Each number is 128 + 24 x the weight over its row's rms, rounded and kept within 0 to 255. Layers, rows and columns count from 0. The size above them is the row's rms in percent of the matrix's.

# layer 10 MLP gate, 576x224, rms 0.118, rows 421-425, columns 0-223
size [ 97 102  99  96 102]
[[128  95 142  90 112 141 151  95 143 156 151 126  70 139 135 121 129 147 134 146 151 136 132 143 130 115 148  95 148 118 137 152 115 148 128 167 149 137 130 126 108 114 156 119  95 107 110 168 134 134 123 116 130 119 155 127  73  68 133  97 106 127 119 159 112 117 150 149 159 126 134 131 126 122 111 106 119 141 156  94  82  98 106 148 133 105  82 137 143 165 113 140 146 149 107 141 108 148 149 137 123 153 174 129 185  85 148 116 122 148  94 150 101 204 181 149  94 137  99  83 127 140 132 136 124 144 177 132 120 138 120 103 177 118  89 105 108 135 114 113 144 134 148 106 126 124 138  96 136  97 165 134 163  99 139 143 119 143 168 186 112  94 165 147  89 141 105 150 111 127 102 136 129 113 133  96 137  93 164 110 133 139 103 154 160 117 136 103 130 126 153 133 123 119 156 102 118 106 128 140 121 142  94  86  94 148 117 145 139 130 156 144 150 169 112 123 109 127 113  64 124 184 107 134]
 [143 160 118 130 133 118 168 115 108 110 131 150  86 132 125 142 127 190 109  99 168 181  92 148 119 136 108 137  89 106  90 126  86 119 112  79  95 131 111 122 151 101 164 126 185 140 111 145 105 134 147  92 145 141 149 136 157  95 119 144 133  76 166 110 152 154 129 104 128 159 165 128 104 133 124 120 150  83 119 166  86 134  95 102 104  84 147 100 130 108 165  99 143 115 119 143 116  84 189 113 128 103 147  89 131 137 129 141  97 140 106 142 104 103 113  99 104 103  97 101 156 163 138 159 115 111 154 127 111 142 105 116 102 117 110 167 151 137 107 121 101  98  97 130 121 126 143 137 149 111 151 111 131 139 118 157 119 144 127  73 129 117 131 126 152 132 162 104 130 123 148 148 161 155 173 105 123 157 145 112 138 135 114  91 134 133 107 146 131 134 116  83  97 126 160 133 109 118 169 121 164 105 132 103 120 108 133 101 150 128  92 142  68 149 150 138 127 121 156 112 111 110 106  87]
 [ 84  70 145 148 129 141 138 211 162 140 144 137 138 165 185  92 119  95  75 110  81  76 118 137 117 168 136 108 124 121 127 135 146 119 121 140 122 134 157 113 174 164 118 140 116 109 100 115 142 136 126  37 151 124 121 127 127 117 145 117 125 162 137 156 142 114 141 120 117 171 107 154 127 142 120 128 108 124 157 110 157 148 127 172 174 119 136 114 114 136 127 120 136 194 107 158 131 163 126 118 111 107 153 138 118 133 131 136 118 130 136 170 117 135 121 139 126  87  85 107  74 139 154 147 110 145 156 108 122  74 143 136 136 179 148 124 109 125 152 153 108 133  99 128 124 105 115 161 145 126 129 131 118 149 110  83 145 135 118 129 143 143 165 136 135  87 137 131 159 146 154 137 161 146 164 115 133 124 137 119  90 135  98  88 141 131 138 151 153 101 186 101 144 115  96 151 107 119 156 116 117 121 129 131 149 141  81 157 105 156 147 124 139 131 126 115 132 153 139 122 166 132 145 115]
 [137 130 110 140 132 131  87 130 122 118 141 120 140 120 149  89  79  99 108 110 166 149 130 157 145 137 100  99 102 145  93  60  84 130 141 129  90 104 166 144 155 149  95 130 117  94 137 155  93 109 162 152 136 157 144 148 105 148 122 144  91 138 166 147 124 113 108 138 111 117 139 153 112 108 155 119 112 127 134 152 110 106 108  94 180 163 161 100 140 149 159 117 113 161 169  98 129 124  75 117 141 135 140 111 107 152 151 126 120 125  90 120  93 136 107 134 122 127 133 135 118 164 148  73 134 109 134 110 140  89 121 123 118 122 111 187 141 115 118 106 144 119 101 132  94 128  80  83 143 158 129 132 106 138 134 150  71 121 152  92 136 147 117 121 159 163 143  79 107 132 110 139 122 111 124 152 110 130 144 106 184 125 109 105 116  89 115 108 107 130 134 127  93 104 151 169  90 144 156 126 192 133 123 130 113 105 162 125 121  93 130 122 168 139 125 104 178 116 123 104 132 161 157 145]
 [154 124 116 139 134 136 110 121 175 164 159 179 111 119 139 106 123 106 101  79 147 118 102 163 141 116 135 119  79 125 135 102 171 192  99  94 126 149 127 125  83 173 141 159 114 129 131 115 149  88 128 131 155 119  90 112 150 136 155 147 124 110 164 155  80 141  86 140 196 134 123 137 137 132 146 142 116 168 170 110 108 148 137 113 121 116 129 116 162 161  93  80 147 100 146 147 129 114 132  88 123  99 156 183 117  95 162 135 123 174  93 182  70 123  96 161  95 145 132 119 120 150 136 128 160 146 118 150 132  99 146 117 112 142  97 107 124 161 114 125 120 100 126 149 125 119 133 114 109 135 148 140 144 144 119 134 138  94 101 115 132 157  98 118 123 125 130 171 131 135 168 161 146  71  99 107  97 119 109 148 142  95 118 118 124 157 170 143 106 164 106  99 151 148 113 119 129 129  91 122 137 125 106 124 120 137 156 130 105 104 102 118 110 122 100 122 135 116 109  98 150 114 141 117]]
# layer 10 MLP up, 576x224, rms 0.125, rows 421-425, columns 0-223
size [100 107 101  99  96]
[[118 169  74 129 174 122 109 124  94 153 113 128 150 111 117 139 143 132 143 135 108  86 148 125  97 136 156 115 143 106 161 100  88 132 158 119 150 147  83 133  96 152 126 159 126 116 124 138 109 125 129 107 136 127 154 113 121 115 108  80 142 111 136 103 128 139 109 103 136 142 113 131 137 148 101 145 115 153 121 161 154 119  85 104 165 102 131 146 154 128 155 135 116 165 134 154 108 112 126 111 126 135 135 167 146  88 148 149 170 123  97 116 127 119 171 112  89 130 164 150 137 118 168  89  60 127 109 144 157 128 191 154 142  99 164 149 134 143 113 125 100 116  74 158 137 123  93 121 101 159 131 128 103 136 100 119 100 106 106 109  89 169 112  97 110 153 138 103 162 126 131 120 135 136 114 188 141 143 132 167 153 155  90  96 122 121 126 112 137  76 102 146 137  89 152 147 190  81 126 132 144  91 104 134 183 160 131 133 132 155 144 146 136 135 128 144  90 114 146 144 124 132 128 137]
 [163 106 127  78 161 148 165 169 134 169 153 105 140 117 133 137 107 109 118 115 130 120  99 155 143 123 103 103 117 118 129 118 137 150 174 138 132 118 151 128 106 157 147 106 129 103 105 127 141 165 122 105 153 164  88 129 176 135 127 100 118 132 147 143 103 149  95  65 107 108 158 128 181 115 102 139 189 135 118 160 138  97  77 141 121 124 159 126 126 103  87  75 108 155  92 144  99 107 172  99 137 126 126  93 121 118 101 114 101 141 164 182  99 128  90 141 152 120 101 128 141 153 104 133 119 148 143 144 131 155 106 120 152 120 108  89  81 125 130 131 109 135 130 157 145 117 158  92 118 119 115 107 142 100 134 113 105 151 206  74 150 102 120 136 121 113 119 110 125 137 141 122 135 107 143 149 128  85 103 102 156 137 127 147 120 133 145 106 101 140 107 172 139 131 134 103 146 166 155 152 103 134 131 100 161 131  73 101 109 116  94 121 139 107 101 125 112 137 138 126 140 156 100 120]
 [109 121 118 154 156 127 185 145  81 161 182 107  97  72 137 159 154  89 132 117 100 150 139 130 114 121 122 141  93 149 115 150 143 125 103 146 154 137 105 141 124 168 137 102  95 113 165 126 113 131 163 136 151 120 161 128 129 122 124 125 117 141 167  97 131 136 121 136 123 170 122 111 154 131 135 126 141 124 138 138 112 114 134 104 183 139 133 165 114 165 119 154 122 161  85 142 154 107 161 153 123 118 137 160 172 132 137 155 131  95 119 142  86 125 132 137 143 123 136 171 111 114 113 105 122 108 116 142 124 123 107 102 132 157 110 115 141 105 161 121 109 153 139  90 156 104  76 106 157 162 157 151 143 130 136 108 121 128 118  97  90 131 178 111 183 141 148 100 114 177 187 154 131 116 112 159 147 102 102 127 119  97 130 103 165 156 131 137 123 142 147 129 103 135  80 150 133 112 130 175 166 120 161 155 102 140 161 143 151 165 109 197 128 146  96 116  91 114 159 139 149 115 135 116]
 [150 110 143 140 140  90 114 166 132 119 164 101 118 139 112 139 128 133 109  99 170 110 122 136 100 149 140 158 125 133 132  87 132 126 164 111 138 114 150 151 107 101 155 114  80 184 122  89  98 113 165 109 108 130 147 117 102 100 114 106 116  93 136 131 113  97 138 145 162 168 107 163 146 127 108 126 107 106 138 112 165 127 130 110 128 133 151 155 121 115 156 162 145 141 129 107 146 105  94  98 154 114 150 151 116 115 127  59 144 124 169  83 103 113 182 161 110 117  82 115 157 108  97 142 117 127 142 158 117 156 126 168 112  78 125  92 152 137 111 132 165 128 142 125  91 124 150 165 102 135 163 133 143 100 116 104  98 145 200 132 154 113 113 169 121 116 113 124 103 123 126 163 117 119  93 112 108 199 115 111  78  98 138 164 107 137 141 140 125  85 155 123 126 155  93 150 154 130 143 125 117 111 113 120 138 110 115 158 112 126 157 130 122 153 105 135 145  89 128 104 136 108 164  97]
 [116 147 151 106 141 137 106 149 129 105 133 108  95  83 135 131 116 100 125 146 107 133 133 126 108 132 129 137 149 136 124 163 130 101 138 160 115 131 147 136  92 124 123 100 124 105  94 137 155 174 144 122 100  96 165 117 113 133 130 150 146  96 126  87 110 116  85  90 143 108 116 131 150 121 137 122 155 135 145 108 137 148 134  78 124 123 136  95  82 117  67 121 109 123 153 139 103 150 123 112 145 120  89 131 166 108 107 156 104 160 115  77 115  88 126 149 136 153 169 130 132 131 145 127 134 138 123  93 183 164 142 120 128 102  93  99 149 107  74 146 113 120 104 128  89 140 132 169 163 125 114  99 131 144 138  69 165 129 141 159 118 138 157 135 155  81 120 129 119 114 153 130  89 128 115 116 122 119 143 152 124  81 118 109 129 167 119 101 183 120 141  79  91 102 142  82 154 131 129 176 154 123 128 143 135  98 119 168 159 105 146 110 167 137 183  84  82 162 110 116 131 147 109 135]]
# layer 10 MLP down (transposed), 576x224, rms 0.0429, rows 421-424, columns 0-223
size [101 104  96  98]
[[123 124  99 105 124 152 175 126 123 116 110 136 122 140 127 134  90 133 101 141 164 162 109 146 123  96 152  88 117  77 109 128 111 139 130 167 111 130 107 195 153  99 121 147 130 130 131  92  75 175 108 102 131 150 125  97 137 111 104 167 140  94 173 135 140 123 154 115 119 122 167 108 163 178 111 145 149 123  94 117 122 141 135 109 143 140 127 133  96 139 137 115  97 160 111 103 107  96 117 142  99  69 144 105 134 109 167 104 122 142 138 127 108 127 104 152 125 122 194 161 112  85 147 104 142 148 127 123 144  99 150 153 102 106 104 144 162 179 116 122 113 141 119  79 100 172 132 129 102 142 157 113 106 129 170 111 133  97 106 112 122 166 166 109 137 138 133 122 135 145 142 114 167 147 107 127 132 109 100 134 160 163 155 125 103 159 146 132  96 124 181 165 157 148 108 181 127 138 131 102 151 135 114 104 137 118 147 154 112 121  67 123 157 125 132 138 130 155 101 116  99 140 141 139]
 [123  66 126 141 164 125 141 156 112 160 149 109 168 143  63 111 129 121 159 136 157  93 124 102 165 136 128 118 105 168 108 101 141 170 137 124 142  91 111 124 121 133 154 128 178 118 133 110 116 145 121 101 138 123  83 124 162 150 149  86 102 146 147 125 154 133 159  92 137 121 143  98 144 125 148 134 160 161 103 168  95 140 144  71 169 120  65  98 125 124 123  86 128 115 113 122 112 133 132 152 135 103 122 133 158  88  99 126  91 118 124 123 129  97 120 130 107  79 145 148 143 162  88 151 157 137 107 141 143  83 130 104 124 130 133 140 134 161 120 105 158 128  72 168 148 112 110 114 114 114 112 116  81  92 173 126 145 108 110 106 104  98 144 134 145 100 103 134 131  95 115 155  92 128 155 149 126 151 118 120  87 135 126  90 115 118 131 131  89 136 148 136 159 101 126 133 151 149 125 135 111 100  88 117 158 129 134 109 108 112 101 112 146 133 107 112 100 141  73 140 128 111 121 183]
 [122 119 100 137 162 147 109 120 118 116 124 130 119 167 173 133 125  95 123 121 139  79 142 112 124 154 161 134 106 102 131  89  85 116 131 129 113 124 120  93  85 124 121  90 144 138 144 142 124 129 114 141 136 130 134 138 153  78 167 187 142 157 147 125  68 107 137 137 157 131 100 101 118 157 108 128 159 102 117 146 119 183 116 106 129  75 123  75 159 164 121 124 109 128 135 123 118 142 148 136 140 117 142 127 127  80 112 104 159 106 161 105 161 117 105 118  86 109 135 106 125 140 157  98 103 143 112 112 173 130 133  91 145 147 115 125 138 134 153 135 110 158 133 107  92 106 100 175 144 123 138 131 166  99 137  88 206 133 140 134 146 156 157 137 155 125 130 121 131 143  86  92 118 121 125 157 148 151  88 139 107 135 160 157  88 164 140 124 119 139 106  62 137 128 108 118  74 109 160 102 106 138 110 136 100 122  96 119 150 142  91 110 128 115 128 147 140  97 142 155 104  92 109 146]
 [109 139 157 140 136  94 124  89 120 103 168 146 148 134  88 114  73 163 139 146 148 129 117 120  69 130 129 132 136 102 128 178 123 123 119 144 128 159 134 144 144 120 115 102 100 141 127 130 101 123 162 111 161 116 116 103 136 115  82 138 106 175 133 113 140 161 118 132 103 147  79  80 122 101  95  99 127 139 155 137 118 123 161 121  95 139 117 115 155 151 133 211 133 137  80 138 106 178  94 169  97 123 145 115 115 151 144 120 119 161 128  88  95 114 104 123 112 106 110 115  98 184  84 119 131 139  99 142 109 122  94 118 114 161 124 154 145 150 118 127  92 147 158 143 164 116 106 127 140 114 113 130  83 104 150 140 140 146 111  67 119 135  96 140 170 133 150 106  95 175 111 119 136  78 116 137 123 157 151 133 123 164 154 138 132 160 142 141 133 154 119 148 114 171 150 133 136 141 145 123 114 114 125  86 120  88  89 119 126 133 115  93 114 123 139 140 118 127 131 163 147  82 133  95]]